{"d_model": 128, "n_kv_head": 3, "d_mlp": 320, "norm_eps": 1e-05, "rope_fraction": 1.0, "qk_norm": false, "init_std_down": 0.00516, "init_out_by_depth": true, "optimizer": "adamw", "beta2": 0.99, "schedule": "wsd", "seq_len": 256, "train_tokens": 93570000, "steps": 11423}
Each number is 500 + 40 x the weight over the matrix's rms, rounded and kept within 0 to 999. Layers, rows and columns count from 0. Numbers have three digits each.

# down: layer 5 MLP down (transposed), 320x128, rms 0.113, rows 66-100, columns 0-127
# gate: layer 5 MLP gate, 320x128, rms 0.086, rows 67-101, columns 0-127
# up: layer 5 MLP up, 320x128, rms 0.0868, rows 67-101, columns 0-127
down66:462482523554496492538482545520506459470534500480528494523476572497472487531539468561376544515479447499522520414515517460495463502472447479493397495393566518451485512462520581467516582496554452537431487437424543446525480540489471560450457518437422533502482533546596504494520555493577479480552460479472513489521532531509367502435420481510538523520512530448483499505471570495455544563551
gate67:533513526477446502532518478492475542557447506493492530533500458501487492470448461429551544527555535490475453443442443514494522517385531472515541499546435457546478489538498471449443527511487586533555432499533550597555520446539499491461556485566514471502567546537537562510496552477490536458521521470488484536461499495544465527471438457493488495475539473467467476525448498523479513501502
up67:505512508460472513483505496506530508569510463434473446515461516495443474519476483490583446555504508616554507498513508500453496485529514525502451493485463541472455484496525493475506530440608469481523473458418436532488477502524491490510522516452543516516499521481530515547424542469487544490491460517526536452496547496436452514521471480483454479501470431541485460533515541506546560586490
down67:472519523489508472444528503463478464467520500449532481481514548488492506593548478580479461515475502428576558533484509504454456472551551471536513475420520491460484480493442519495474498524445449499492506504451473485446513531511433489467499498476480543524417453474505495544506544525503550494489375581462517489492497453432486472471546504511581596510534500510501561487518470452536506473483
gate68:441515482523501478452524561471459503533550466588435513530494510507467556484529499534457511546430478484552460442537516518478563490463445500488550457464513463506514533489444494503436457487452559529489513578523460530623543430571549449593521491539508479553503497558496490520542564511545482498483575509518532425578487447483635500576506513529484419499485521493529492493537466469508476475501
up68:462464451590515478367537463507551491455538528485582434517586461509514535520556557497476500480450491501545524454511475513524533478534451442541484445419462529520474456532542515589436543469474490409524534522541473528519414483504479352462597601436537472450473442523556490470514450598450536487508485480460479517532505510528558396530560519459482451511504438463483526533447471459518462455481
down68:500451557527477513485477489492523422559445449529479441459584476522474507526524508493561469511452484467509546462502494470465423481526448443530634499456513481519519478465523403557578577466506482481519535559522576485531451506447515465520569521449533473474465500548392516508485447504388552480548512510543506459544538551451567438435502463461562480573553459456568454563488493562544447525529
gate69:462584568467523552478448489542470536486551508460379567467503436518520495421593479448463403497454473521521508446488524492503585474437517550496512496497538546546461485532403513456509507447505466468506487444498495514552439525509532457490499520588496446485489529502513542507454466516550376485562540537498508499437460477501522482497462431562486495485533568465589523478484488466479540476444
up69:488520558529531468456512524500440504524425573496534483436499492475480413514512499483459456516417456478447471548410505479537458508491526527572480553525482518502510479470549505479499460518438526447374522441500501558547501440475526568512519438516451448562506494528511520496512452487558437552519496408423494520471480498576478572502473482533444518490464493440479485549540447509518523430619
down69:529542566542501374440513511528497492519579540425497450507515554469476537429436526519551446536465606453483442406464510519471462477456590509460517438449573496490386479447528541484488475470484448415515508543464495506494502487507482472500452446423554558443465477561497488534551504482533517475548566471481540459495525511552485496524570486537494503509423479490464498507455446460580469503535
gate70:516523580488554490533489574563492544538527516543468450503452500560533549552477480526486509495468493522493529482525480488459490526452462451493554497489526415565437478578521482513494511508533505505518455485439515535497480455481600542503475512505530530555528527467479511504574511512598507519542562566557479460417489523535536542510475521484524496511543526547526475490467479513556494555545
up70:519524557518460495541505562508431530482544484520407455537515501513515509507467392459516480494466549568423473538486526531506532512414463430494463498523484481551446452538543483531528531545562435488491475419406570492469558531517540543558535511535513517596554485534429501453545482479465513550479527512486456517414419500443456544572475529498475470487534539522437435474413418474509471530553
down70:516514472428437516533456458491461488452496493503523540505554474446449440524450432539492524493450505536474465514479506397564573472523496507526472532510453593419517465554443511491495477508432487494507476473487523475435593490441467475531502527554560501579498477480495464433540494549400497530480454502443456543452522523473453488538484507494438382494481449423493437479443429441538485469519
gate71:441483534476587512496394473501454494506410560382461478544431496534503461580545491583516520484517508484517469556497442558498463470460497454393521581521527487529467549471500509520557464502560530507517514546525499508532510449469459454574494526456508524502485473488434556570517462556488505479533507484508523566472502528564471471493539534466494454420478506568444454453483509525461499494501
up71:508465511549455494546503486489559526499509410454490464538486535510549430536440506520500526385497464540491527538508515485440463543477449500569430547469518486502495490558521511489539483510517574533488543536546491582461488441502488512560440480546518493522465470516597513508416465486519476564374529542494466489477512528484506467465480489519544496485447530464577527491466495486477537547521
down71:492542527474498557429535574532481500585548488462499488510534538460509543547418515449454550504484463494519538549479511442506503486488516468511555432543534519490515489474547483548397494446541519485580511475571466485472499530556484500509535524505495564451477496517478563509464495491533496565529490566531535481582470423507524546525446484537526529544522533530525447572557530516501519569468
gate72:495565518521523502525524467530549535515457486468483497569534447559556487438500563498473519466480486445467521555518472456442523511524468549547547463501474390552536540488511452506498497496558515539447493455475505516527504399470588493525495536492456579459526448439565468535474475604528463486498536560500518425411466496555496441507537531474490519522505526570429520505513478544485526423502
up72:533541487496468468432515529358500490486526519469500465461526458498502562523480530572455471517510524509527437513511510431482492511559516568479458479468506462498525561450501510500524490519555531471478583523485521476467475536487531487504456514543468541521516487503502447571472519542504525543526479480497465406548479594489452461537532542514459493489453571490413547548456465514545519458496
down72:460466529514492455497534485479463519494469448548542551455454413473452497544489551511529510571424448530509434415493458567511468455528511499496462528436540566461460537508479451492499563492564435548549537553491526498506503508509496502491521490487512428507560522513412527545489486416409546494491539483499494504540625492491508540459477517525493543521530450465509462500476465494530449576463
gate73:571548533476559515520524552522520585492462481484537549508454523517488592504465589568433497545398497482535564455578507484504482457490491507443512451474475480520483491483481542500484459406516467594525485588479491504456562556451435602436520480456433506494526496467475502513538488523524461502546496481519492498467555515499489519493491499476578539439519450542450459565523484474558567471508
up73:522546503443514545528519490513506537475490424498487582483537501485502568571519506514462451512489578539464554537546552464514489511437533519426541460467506501479441490502493456514507466491446522494537545566459413498466531605499459518363527487403525503465544533464493515484467498473495560522579507503508458482472493520410519471533516463495502492474519464538479469532510534496522512471542
down73:557458457486418462479462519479491470459534549518483446510476465492482520491484543514539529497540489485488438488503500472499527519515527479530466530469475537349555509526501529544478538510532503482497478530463496533358446501529490416513512498530440503465499437517499477522497495489494525473508329456507512503498515472487480538503451447524414479483543508409521516477510531504521480485479
gate74:560525460531564507441551541504457529481431571561522571501517501446485500510522439459511479548555535391385492462493503491443446502511500499509509485494479498492512439442502471529587501410478496539476528519461496453539536491535487539547503520513495484521481492495473484466520511493456450474446527491519498516541462522513459568458532450523471511531532498526482472542470487538489551487449
up74:455502501494580539461468462533513555527516526497505488497471544468523540546473556516491529477476483469493457530482503479506495466421499508523521461464551505518470471534537476494570514486462482446553443470458597505532549556491477493480480532420494473502489477466463511544499458561525523442492584507506491573495462500480533486478476482429501469497528542465526480487516526540427477522530
down74:517494488536492494489541564498414456451485594526580496536510467435516422467454500510466497475574520478432503518485491462505443523490516506520515524463500525395547482475534526480535450510493528471481482481466523551505554403479457492495412442542485482552472520463473483466509525462465448501478397440479491500483606504558487527484493459497506484479479530443489467493432465487528505475517
gate75:420543518497461610476474550496523485520449495526480448481431543486509490499538419511466526567543496532421520451547517498520473476477491460567510506514493491488561515557496507493497444518491459524534454521441583430487484539540591527561490485481457545533532506460483456491516479491524541494484512476526519558453467505446507486465507452512504457491495472533533541545520531507454529522591
up75:528505494518526486517505497470497517501485509544484477489507492449559504569531440562497552516484494479439477445479521496452447447525507470534523492464519435534546547431502450513505522472506535508504547555493498502450509491521517431536521543510449531472488538486459434500542516500468457466468560460500520504546470446514530559505554430533443534473513502518531443489448551494498433478511
down75:472523533529523515490483533486520477487544518485510404547452491487488516523536476519476468458541528496488487520501516505491547465540468477505517473522528537460499526551563503481544470491501529504526416477493568425397534488510563526502477460510478532560490488464478470516516491487433534520451411528587475535438537485538487522495480458516536471539521512544477489541543478445452482415532
gate76:504440474502524509463541570558479512492557488433460536524477546497496524502510532486466525487515523533483581444496485555502395456485543432520488527494521495500432465507467517574449525466529470586469529494446515495490506520562481526534514519537438453440517537514548531588533579563475467529517508492548530484509539530544571571532498513524521472466546477458568501550496605526555550474433
up76:469474471491499476474507494542552487465521559460460488462497543577494430523501512502576530505477558531478604514552481446562488558497447516531454563489576461476428469515495508562538484549494485557543489437500531467485531543454495463492620488463463457507575585506553483490462538528430462506539511473560552511472518490544505541499458522558482485500530544464527541517507512472512524459467
down76:461446550511496572444461490470458521500503498528454440516520465479530514530432530506550564521487498486458479462430507474473511588482532533472445529486529588399509445530466517493507533469490519443520540518556493519441513461507513492473496485546486498470492490548478446559452510452465515535576413435511500422466481475547499507542479450530542493493546499456494532459473466554469523596523
gate77:500497442561501453446505517451534558477460546466547521428514512531507466489460536519480503481549501484460463502555534495462479525474558424522485425490516496539521649495505475513490468453513513528451488521527493601533564527504427500506491513488429532488489550500489511473489493553487506445496545534458568486506470439492456470565527509508580517579447531490513503458458464545490473445464
up77:509482443520559487507498442568533457435469462456551462555466540529493478495534570531466567459489493532477548510472554511510526458537524457533537441515502502520520521466482468501457476503559468506499461518455535535487459511524511523497515570552457533504563482542505486499481483491498478488561494571497482528579452583473492429526493533492545461492422456533470536439529517548525521553486
down77:557478476533489440509485429540510530510533542480449505499476446524442611510499497489468534507547454566539463500424527552490532478512434482516488555505479544443457487515517476416530512494486456514502456457499478466382449513490527492536505501489499488486569478498518507522526495487505477480478343536526565507521539502484478522497491483497466556478529507498482540493520507491443512495542
gate78:487531504512527513489466538517536498528424506495479409547440404519551445465455494530556499510506510531478519538485508562449501496486496476432504560462435529505515485529464475535386481479471530553565467452573497522524497525455518429459478483461526547470535596498476487442513543476504580525507507523501481535493519509532483389531503510485494505525511509494496519500553468554481502466500
up78:438547524579459450505506449516469452508540524473470543369430553532501501497467501499466445490514527515569493568457497480525538498533535523498486534457421551465532460550488515456526483519572533505499462449500502502507557468497556525496487490522502526523444572551612563550476460488487473452466480504478505513518514479554471499546477531449589534499503486450415457482526459483502500444499
down78:468465514462468483551519566486516446460545469551536453458535543456584552547511493521445460422523449466539487492468504474498507490474402507531474472565444587468548515590543598480522509562457500509469524534531490510597550501446486495567515560531448510550441522468502484517527501553519460453480537510511493465452500539465510512491489534506456519481496465533449506535387478490560441436500
gate79:456518507463526529464496479474492505543500514494515446458479508550480579547501523478563543527524463541482483527495492458461548505530506486541513528470513479464476497509508492506461545453600502565543482544512488536457440485506504501503498483481536506528449491534464569461593580505523504503518498477557545524414549500506540432472487458496483476473563407529526437508511574442503495483512
up79:468515486516496531529474481498457549557495521452557521477498495500508515490460469525548502472551479451547490572532455510495482522471539525568502472536439505492515452462471485487466470473541436499517494525511509440497488447547507492469396488489517510494488456552491560526580514532524515538531491467563551572553450506457480453500474483498489494421554449553518492531486576509515501458470
down79:545546449511447527499539543442532536478535485473507456470496529476434525470537533483470516524512468543495511513512536459504482454513466500434460531496523535478512528424497501523512486475492451510462478495505543497416493526568486531478546434459524504521503556489512522489550527509452533470492414467478541451455536519533482507456454583523510468540493512540490422476531445494548573541578
gate80:508498510555541489465519517528475483497589473473476454531447530517511531442526434466449504556472516469477494470479498548524512504472462580525582526505504480535485503541457547495488486434571528470405581429553545491513589503540451510491437549496449524504459492468506433559528588480516513453560510504463548503508488483513490508512520528486523528516478482434539491523558597473477541485544
up80:511472516571493452516445463428443493527513484539463537457489538446585465480504557501471544459420499573586417490424541529491522504445465572434539528488521536525460508468467497493461505527467526497483507554552517533501421537547497433482462461520507527507458503459490571473518559517503455479491496485513613475492528424551590538519562514455464534569522514479499516486555500439474467479488
down80:523540502506485496453490507477463499554529415491495485492503545508563452590524471575472506493512506441485501410515476498506544536586567478522494477551490518446533536463488519542547488494451477487477567524491455560581510537505549465480486505489487547517452500441479444529493505470470493518539554457439420485516522486446378542514544512472485524542546520494535579503530507420535497495516
gate81:506503463534464464515481483517506512597502502425417509425464454479477460520450516552466539505531519516488448413443522492456466494513503579546492453457555538451453533496533565446519464509549456481489497445554429498423421501456400451481482534458468500496468468481547519413491541481456551507517502468533494496385523452578513554500501498508454549523493513461514497471498536524468568509507
up81:530503527431433467481520449485513511473475540481528510456573521430476474421534563450515518521573470461486486543435474524515474506575529472502482510478500473491498523533491515431442504494432524502447513526499489544492529539494485508547555475493431507518565492517533530470524556538467521506446476455485519451376484487555525531547547534528528524457487516542532488467547413441436487493543
down81:510478542521536470492505563483496419545527481529483516536483525537490514493507405524520516481529552422540548492487510519523516561508453510514489516537532501523504428564481464599476476467524512440540477493496488461492470435498565476474492491545530451488529552479517463555516446454544428484603514507495459462596489547474599509505530462454562519512541524492526500532493516496530522482539
gate82:443512506532509528533538487519502535527496514562463446500476482457539443475499448553492534498519432443497572436503519539462489433512481451444580463519536405518522469515416508523480499501491404527510504497478493540454486514523533566530487536582528527482505555446422526464536522576478430426507503513530523433489534505562499477511568601503481502527483470520576536516415596526495519504477
up82:486475456534506530517507491483466483438476463507488515452516492514483472448440514560527469483482440440476540433439510459451433480541559526510636465441572511517545440419496482460490432587450441466467537445495542577471496541463520513503390608531557489498482499576515583442524505462507526508548515575481441470519452516495497508504498478479385472472554493469421477504457521516508506480459
down82:619553460571457474515524540500560442458557472470509508515468429495478470555505530547521471462498483557446523504587445503488416529533485544517462487519433534413475523555478497389444476565586541491464446495506559468388504510503435496547526466464518484491507420474506477505479522481515506512560439547532490476542566552441515480501490458516411491438481487469468487498578512476602495530458
gate83:504547498485549529513513509543517605539495491490436531413571457485483489456451485548602498456487516532492546546498536507476524589509489560558443481460489525546528504502476524524500496529529468600506476556456406468522440512445509472540423528442459571574461438549535491506570546524489490526515526485448431412489593542474523476404523479545500455492514522502479505471518530535523485443441
up83:581463496428532507487450463451524501507473486498420501522575520596494459503535539477536541496501459549483495418437477497441532440518513527395522524460463534522549536452521495509484451496592486504431521565471538524513535529465520544491508529509458496481535545552460589478487496469471498490520508489466475503499456482491409474487500528492523496541470587509534465507474497460561419527487
down83:516447445458545433514463569478515514503495548487487553547483512421453518549481531528497436509526510527542511513535565494485427510586562461518499473501510471539474512528519480473481542547500487509541494509511433522424397442520563537470430411478512463479517491425475447508580461490399572464503465492498550512430563495489521480473537430528517461512480510542479478564517517537569500523458
gate84:573482502523520444505506470516415477449531528516518453547525450485548507524436420556493516515491462496520449546474507566526527567467533482524472501523505501519451439467498469556464510502511497554544592452507430483466543504507519526534473528483496495484446493494451510547507559568507445536494530451502473469636486465459536472471470503565524511445484469505527455547476558492563529491524
up84:463514466492549525493476499555471502541488453531432482482446516517476509569618515471517544504473551506501558485500546478446465456448476491477552531484438506587455527566419488522459482513491572514527497553448530527551501405458528438494516544520523556491492530473501545470524447546468512494478469548519553571547522523491530532466518581485514454531467488477460485501560481509503483452549
down84:529482496458498482515491460535470449471518504480538519506535509499512507474507478527545502496527463530528499503513479537525559485510505496507550497503479481625488535512466501568493522500487484458511542450492351461663535549532467505486475509472462511500459516497530484522482512547559489479506613520500483501651452500483471497482455554526466517495492526596566493538448523513478474516496
gate85:402478565518503423566498484516454574505482562541479486576401538479460506513477445495506502460606606518523503491561573460453473494529471458424559503535489509501452516535477532470516500519463554523571471473541537558517542540458473472494445480487512560476486406500478602461531508556493534528519543559523501506530515526448518459519456519489525472496489554491502492477454499516459438447548
up85:499466617454489544500485439530538502466520515542545527573468468502529522529558508527499472561599499520445460509502549495456484466494443558492415473508544511485565517464557526480500564483448533524633578477458569500553519515474488551469479528455459516471564465519578553500441535520573530482492506475478507488541496488514476490510509527539464496498516449475491436449500511431552510474546
down85:461444434455508478474493535468486437513534470564527459451521515497586476476400495462551485503491503531482549475471542504457515523409531495512478503480452433542543465478482547463426480493476496549461579522477573487435538425552470453450552570500419500485437559579503493461486530485468490465463457534499478474518578473488484507464512525467503543485507571431500478473394539565580491509460
gate86:464565533472541535427517475480468528596494461454429406536526555501543527486522479490459524469502470542526510459479467486528488608465479502474497489529549468523467468547470475569524569504464505538462425490504557524516431479464502461547527472487580514506501551505529521458504442523535508506548522476588526529461496547482539527513511544466574531525555506482497486439515512555498522475524
up86:512521498551476517563534535480537528460492525552475522522426506473482505602479485537501454486504519594526520545469396504518505442526440490426544538541455610556519462543533568436487536538469402456511502489566498483453506513439493505492477471536530484466541440444445488505538539467475483520425505566511509555504544484413588432492443504494525506497535486447493587472521532507531541484430
down86:459563561527506566490462543427560507552495548462515553549489458478550559453493399513546467461495481488556458422510457481520493513510446510490522488474516484510463526571477425516475641583464515498597452462543534418470503491546460467480489422458533506504531457485511482442513459545468460510493475513520484525517528453541532457474525535469504540488534404474437463493503440502614483543521
gate87:481517466499495571515539421535481499544457510568501512464480472498484476546476478504486469519425462508445447491532502497434513496490493442454461460419519475546512491559418461484470583511479474514470544504524520570465563525510542482511527471492502514449512464572485491510536541518468500516421513433532513452515487496504518470449512491487443492458535543493575512481481480466401531498522
up87:454479486451496550501581493432594516513475472574522512519502420544442526573474470532508506489477480534526531528514494494485471536546511501514521553500506410548556486468432521470486564455531499488487557551461537448522524446524490496548550453544550524535435434534473486457496443522448446506488513452505545479444491571549453559514476505594461436482496486524528475554457503463496535476544
down87:487528540494480579493543487571551505534476506551511502478454533412483441473504516451527521476445528456462562492426483476453513518530492413470536479476460414525576452529497533492541540485472478511424520523466595550485481446550537511528510429503522446561514502499525482505497500515456488450447515459514491476541470379458527480467485442515461476495464554448571445532541548487486530559507
gate88:499477531486489521513474545508460594545539540582522527494524494462459513567488536576434530481588439542496441569491443456479553532482519541544520534467514482547510470480438531507476546497481434486584493464507468487484424536451510476500466544485551469539556447506481552583500475495522501526497546490485423450448427499549471497532500537515542447535500512520516530441500528514486504506481
up88:489550512452479520465486494537510518502529394530552416476499547558544507475536414538454521494519543494501455465487434517448485486579490519483576557474530496436549600526460501553478543473429517548514526491420453523623552504504507440455554519520526521436462459441500532447442489509489511520518492536486452552547515506544474547527483468516451482457456490555517478481513509434583497524516
down88:541513494535500492563494513558504469469506446509483480465498463510525576594530433521512429491486520490506416473517446515581485551491597471491527593577465568531436545470464538514415487520490487492510521501460413514540498464522486479539423511511520460480476565471460499481444440542584482452560473437512459498495444526487490545499566564487447505548413473531500505532474464479569468454499
gate89:470460455525457468526520516438523532489530468534511514445507477493414493500459517526467498440484529525561552527544483542520607552537553537419471447525516507518442531484484526483442484495546489509428479562434498536489461488568469516495547526512509387592460517448557536471522508499418491479536505541461507519474510581577526502487437469532516495514500476512571410469491529508504539503484
up89:490492463474531481563471529529481457481568427512513512511522537478548521503470559507544474492532553489526533549476436506517453499554512505444512496463508472494471546478522513529531443535501542498528478518498586550456497548510511465507575545517525538498565490508471537444545494492434484493518540431574550501515487509490477495548522480558456538479519498520431447462524526424595508432506
down89:492569516552546545491494445490509529452522553512465440468455513495537506501539498510548460549553513512449495469504538530516417520531482495538518581520511516410509520498497579487528554532505448529478492438531403458513487505525556458528430432510430571463471479500471481510497507512572494543414468463499473520549495480435469501565481490441504517502521518488481516481503443489478555494467
gate90:472481490486618535481562521551527567455531546527509551519526451541536584533544570492548517472528485450471504459502434531436461492505566463549481496393496517505397522487512482522534554486459557557503495472467475472488543483560505432567472477540467485460453532503506502445419516503488427412482553532531507499501511494563452544539551515527522490508432490546403580493476516499565432563406
up90:499465571503537542376524469505543484474474497502503445502512461493547472399488503472509519488475532502454550471477497533472488444492413457431543555462497478522433557390534538463514552477485478425477490483450545479535541463498457541517512516519541493426520488476461528414469538521519492491454515532501500520462500516446444548528463575457500502546432501512440531551518524467445537521451
down90:524506506509539511444528447574503547496496549481561497515497569554539502520542550472545495393476452491519562523522513483499506520515498457543520494454451536531473488485474529500621521524510458539576579487465531404516478455557569425529454511517469476540443501484490460472448471496498486474559511457568438520495482542538509496486504525462485562432424543500481570549494478475457498495511
gate91:487471505504498491517504541509461446523538489496489408551449499499564514506556536471474496460510502493452507498514501508473464463463463431505459479491462436530532491476479438511474440510442508431504566463532537449631516503467463530481474506507485496461466518500492564460530506457500540519471549486519485531530473501410491481491526520454550503508401473544540553516505554481499557570489
up91:494436513469452487549508491509516498460469508532510545512519464543455530541490534570535447536549497523493427504505533522492586598474510511441527507428495481491506497492511474538476479555451471540499462487445488546401554513510390501472524508518453544507492476524474476468513519515462472517567422502509476425483535476498492466399495441510513536494506493459445530521503569442584500526571
down91:540510547558532581480476411556535381507575483501407522505503532500529493429486437489471476544479499489498507543497500517502451470496504470491468486511533506620512516439499487456494511441535470436480496500540481489607445575518553479538491530543474484491472486524520480477459495464494466506439543508478508488573391475488457539539527572549493518453463536526506483498531498535485476491500
gate92:510504486531513504515564591543437478596435555456441478496461493496459529539544526483486554414512457513482570460529514492407520493439399463455477478478487486528407519505489466514542436592509519507553533488540500479526495467539549542548462554525574536448482416468478512495535493494481510602474516443546551510478528482484460512434529531539467500514518559533479519501504464466497482467494
up92:505523542520483514487506428520569502548529450492488483471574508483517449456468485527481512467478501566534501415616487461565486518463509522495471507430461480541495506493516486495450551549517571459511508555428518451447490473520447584493472502496453470450457487521515551444486484476572528523489527543511542490514407481531585461503502444471493445487589595542480419479540504495551453529513
down92:490448542515467560424532541522532500541540536495581420465504500457489431500440563482481449507555497543477494475542450518608521532556522504599548452508466486486508514522475466417502534499527477531447581525493524507492448585479535554550514446519444486427480573470499510509484430478540485453464499554514547537484557558446495447501490505446462559459517588471505541427465510558509506467539
gate93:451497490502470457553514514525507491542443471414542516470529501493442495497475521474543510532466506533473464482489524474485478471433539499470480508533530433509473464471454522522495535459476544526550518501525516594485532510457496445453586541451548566469525484475527541430460415543454459554550525520485479411488513485460546540541523461445561462519445557492514527458530520474516454539451
up93:504547502543529483503568496475477508520528534493515469415510482493563540505479446504516525472472553460490574432501487537478458515456533500512469491485429523499515515467511483597525524569511519459550582529507504506479534485445571435489513510543494498468457542520471515500444572517538495529535494491453496510509481560462489475492496510452521462390549460493461502496503518521537582541416
down93:516497488497548457463458562543474550430484451528468511588499499466524478469531517502528551472461511502512494505551533483455505525563478415450481557545519485521487511542487544451572475465501510518492501444482496443495457492550496508465440504383495465448465517464483498508463464495455550507489520510531537480441479474539510490567497524525555508509493529521414547497475457494423487492508
gate94:585511466552549433445508423507477533487479548479467543499489495581473533489487466533563509540469475497478540492442486559463539523451491491545447505466545470508413442512458543509503550501477544444489509514463483480457539487535510569509468487494413546506445523479464507534539617579461478533504502493506466521532495466501570563502524577596531501491516462458526503502514513550545493458475
up94:477549511446454440506517511539489520489529510446508500445511519489512526520466512549527437559557488470507533536486454519470579477510490468526529507468509407477498505518495614474495569481517426474463462506485492513490550560526489521484496539540461543512513500538457462596502612479483505519599513475494436464452536465540499510558499513485556550494514485453532454516512469552540512538522
down94:454471472547505522521498534477488534524494497563460494500505471468492483521443540478472534502459499486511529503482559485501474533485523496489450540542499524410520459493503434465486473518516491525520496481507535489307510453488519495490517491478509475526530503536522526470542458462438531485483327475507584479417574514534479505521458468500489474508525503393446525492524515506526506509529
gate95:427510502495516457585495491480541516527466448484432538464496464561558476480519517569468524603537537483465539438513474543528482524503490545503487437512466505520422480456445508529513555564517536406469507568507584456486476478506531471551450501508450567432437517482410576496536514450578566479476568485513577548463462458496514533533508532510537498559459582480491502428570536482494490498442
up95:433490562450533480476436512470516507470483535508471432496547499487489521509422465515509504452531500478534486430468531437508551554547511506551522485454477440459436531559499511535503567542536514525474519513441540502537485485473509422497503481440468558475495452501512522513465542485566515466509497476490425494515451416494475545525557504486541499472545529508421566455481625553498421475440
down95:543512489487562535494544508475437499529548500607488490498544459451474501455474474463518429512475538558541510541517519589529484517500521521441516487558434522496514508522498530544465500497459462493551508445540502499499449526472465494571553461559456420488521562544508485462539511479509514450465505470429558538492499465544474486434452438571516515400474486529583525532440445572520507517517
gate96:570493497482565508469520518435536556484536494470509522540487516470513491512506511590532471380503544516557560480551535510475502519479485501483495572515538430506408488578515534472512495493497515560439501586514554470480456464536530524528474524463477522487492559518444507531509431514553425501510566489577522448500500511555499494477553461476527506520476467468461505483526464494555495489561
up96:490583446596542531448494472539460475525478540546442482429482502518547552519528522397517462541571456465462495467482518530587508537458488523460521516471450508544571516534484509502510473501525497475533471487438466483557430508448475463480523519552547520470503518466561450437531436500543500481543452507519518550514521554520490480512438553499487477486580489492508481501564555486435498431486
down96:470494534494563453467484535514509497492439404455538546549490492504529506494556448535499476416512537512536522571549520478441404514511535438490513493463519478614477467495562488458483481565521499519442501458489620473558471468451494565507534529496485548535496546500461531490506482495550524458444588458484511489534490494485507498439508483457565520519457548560463523477548482533530539505531
gate97:455574499528529543482526454500437518529573560576466501473490504563446511485519491476433516541570449484487523484435467489569455547527449518496605494525416453485470510468437496502503483518496495532474546451514438485458474511510466480495522587614508465492497461473524494480459559589503402521489485473451513502524514511507517494529545550508445463522594494462541514546429566449529491436477
up97:511479460489498452432519416501535557537434526486460513476510555511568456559456434571523494490488510549540561457534550478500475555485508508494478494413515550531425460544520458512508439511541494441448449452508536523487489446459466419525507461485488529478464486551476496547498481448490562437524468464512457459519472528578491521412472476451467441501476443540546473469538468529520530496552
down97:500540477501470514554471483521451542452559517472511517538477476530483498404545469446448483542462482492518490469510511467601549474523459480470587502536453457466526595491433488556502531447510450473566540497494423459474459544551473510494597498602479561481546484484487512456467451541421427533476487442465437504525514500469523495566484521495491575503491545486556474552430502519497502516483
gate98:469570544553589515453508497523464593503419549493531475448485472463510481468510489520496438567556546491537568534582373496522404500534498554443544479509575557511464537521439504430511500465488510547466430461525541482532516492540523549509466542502454491490504503439500497442512417502551526457464519452487566510478531487479565524523516546464504493465486474498417491501493506556462534362551
up98:499546555503492488500501442439554517378426550532529431485511507417553437457468515550527409533479569525548552530549487504535469472567532511544463457442519517498482512519491509437572476485508450486401518447489530445524485492545516546530464528539475514560525486463495551478422417521511515509485496512454501479474491496536567492537483588489476483527452502493462489507455454622428543378527
down98:548488490503446484536508469448535480424538488457491484516450467506523473501519539477530456496514424425437481495492468495508545494489494438537498538499512453478533550470516549535490507536478454451426576497459431481463493528552446537534496497547448513633499514465571482522430482575480542534438371534490458559518450539444577499474475506492480432569547531462522492567455436572512507511490
gate99:429553491472603513441469530585432540546560459534452556564504485478549544465490502516464494588525454424511468460493522517495577457520418496539574526426509442511476494508438481521508584555572509524494469493544497528523498528509493501529458523521514471520468536483511550502627641453463472456534569549511527525463476530526517440529581512511520531500479588505481515460530543499531515460476
up99:537514431511494496467462430507479470510499452473539481563506525410493469486495531511462559474474512494538463542441456417577467543502447520452551501497488400496525534481493583464546447536517486565503485560518556494534492476442503553582476558603542434517497479522505476439504439430529352465560510555467519481494408415492604469467568540476509527436555503483421472512565465455525489504423
down99:553552479511472491501482483487448386460536419495458485556552510463515593519508447582487537526549541475467499450560424538557446538498577539489481502490514481473519569531473509505563467516556529551449518496503492429566398472577527528492449511489458500502495462477448554550503588485479386463584487483458521529563413523510502508474487481442478447499539463523470455494565541527558511583443
gate100:412538471487462530464481472534466511485513532499434510523526532478458466449489507538475465464520526513455480460431533500449474498493568541515479492549521544489549501497471491461601514484490558532583441482519441593555517531492538519469504522515532522447523537447550567507454559428477461523589566502503422452500524475500523493587522555496513501536439501545483497508545519546446514455532
up100:520461511449496503489512527549457509501500503492592499511526498428471498459549576467469523568422479446520503511461529526460457523441570495535595597491512490495470495539554471473443483447521513540506561497464535525535499459476542534524472547528438512540504545487485535515505505479461444480486513580429525415486530485497499501446507538442489527502427528531546467460460411497523501515537
down100:510491464554535452441513503480512448453435537529454457502482546541469446524479501480577552438536604568499545488515543500527435497479504542545443417509485503479454475506470480503540456471514464496455446486556477517435496510538580473458563456493551512488557493509521467506505499535512554482432454463534502466415492480500528524513448536488512449540548565543426527495442524505464509574459
gate101:463495447445525525518449469582459542523517517512447495603471457394530567494502500492503496466469524461488485491535437533379575434530484560530513582481481430592525448502441448608489533526512460512497498524436457496526538492536492493547529508518435555535492481518519473504523558509473494516495591552498440532512433531486454509529539548446500476583410563469455536553473422528520544524518
up101:499466460560490501548514432495465494452530447464442529461516451483497502457583536538431498468413481458520510526553574517446491480527516472493446444460489511517486486556476429522462470482516558489461537479459456522601486486503553491558486568479500412517550496501569468514408566447510525562424564517477473534544494448511449429540634539454536571584474494542457556495494497482496455520541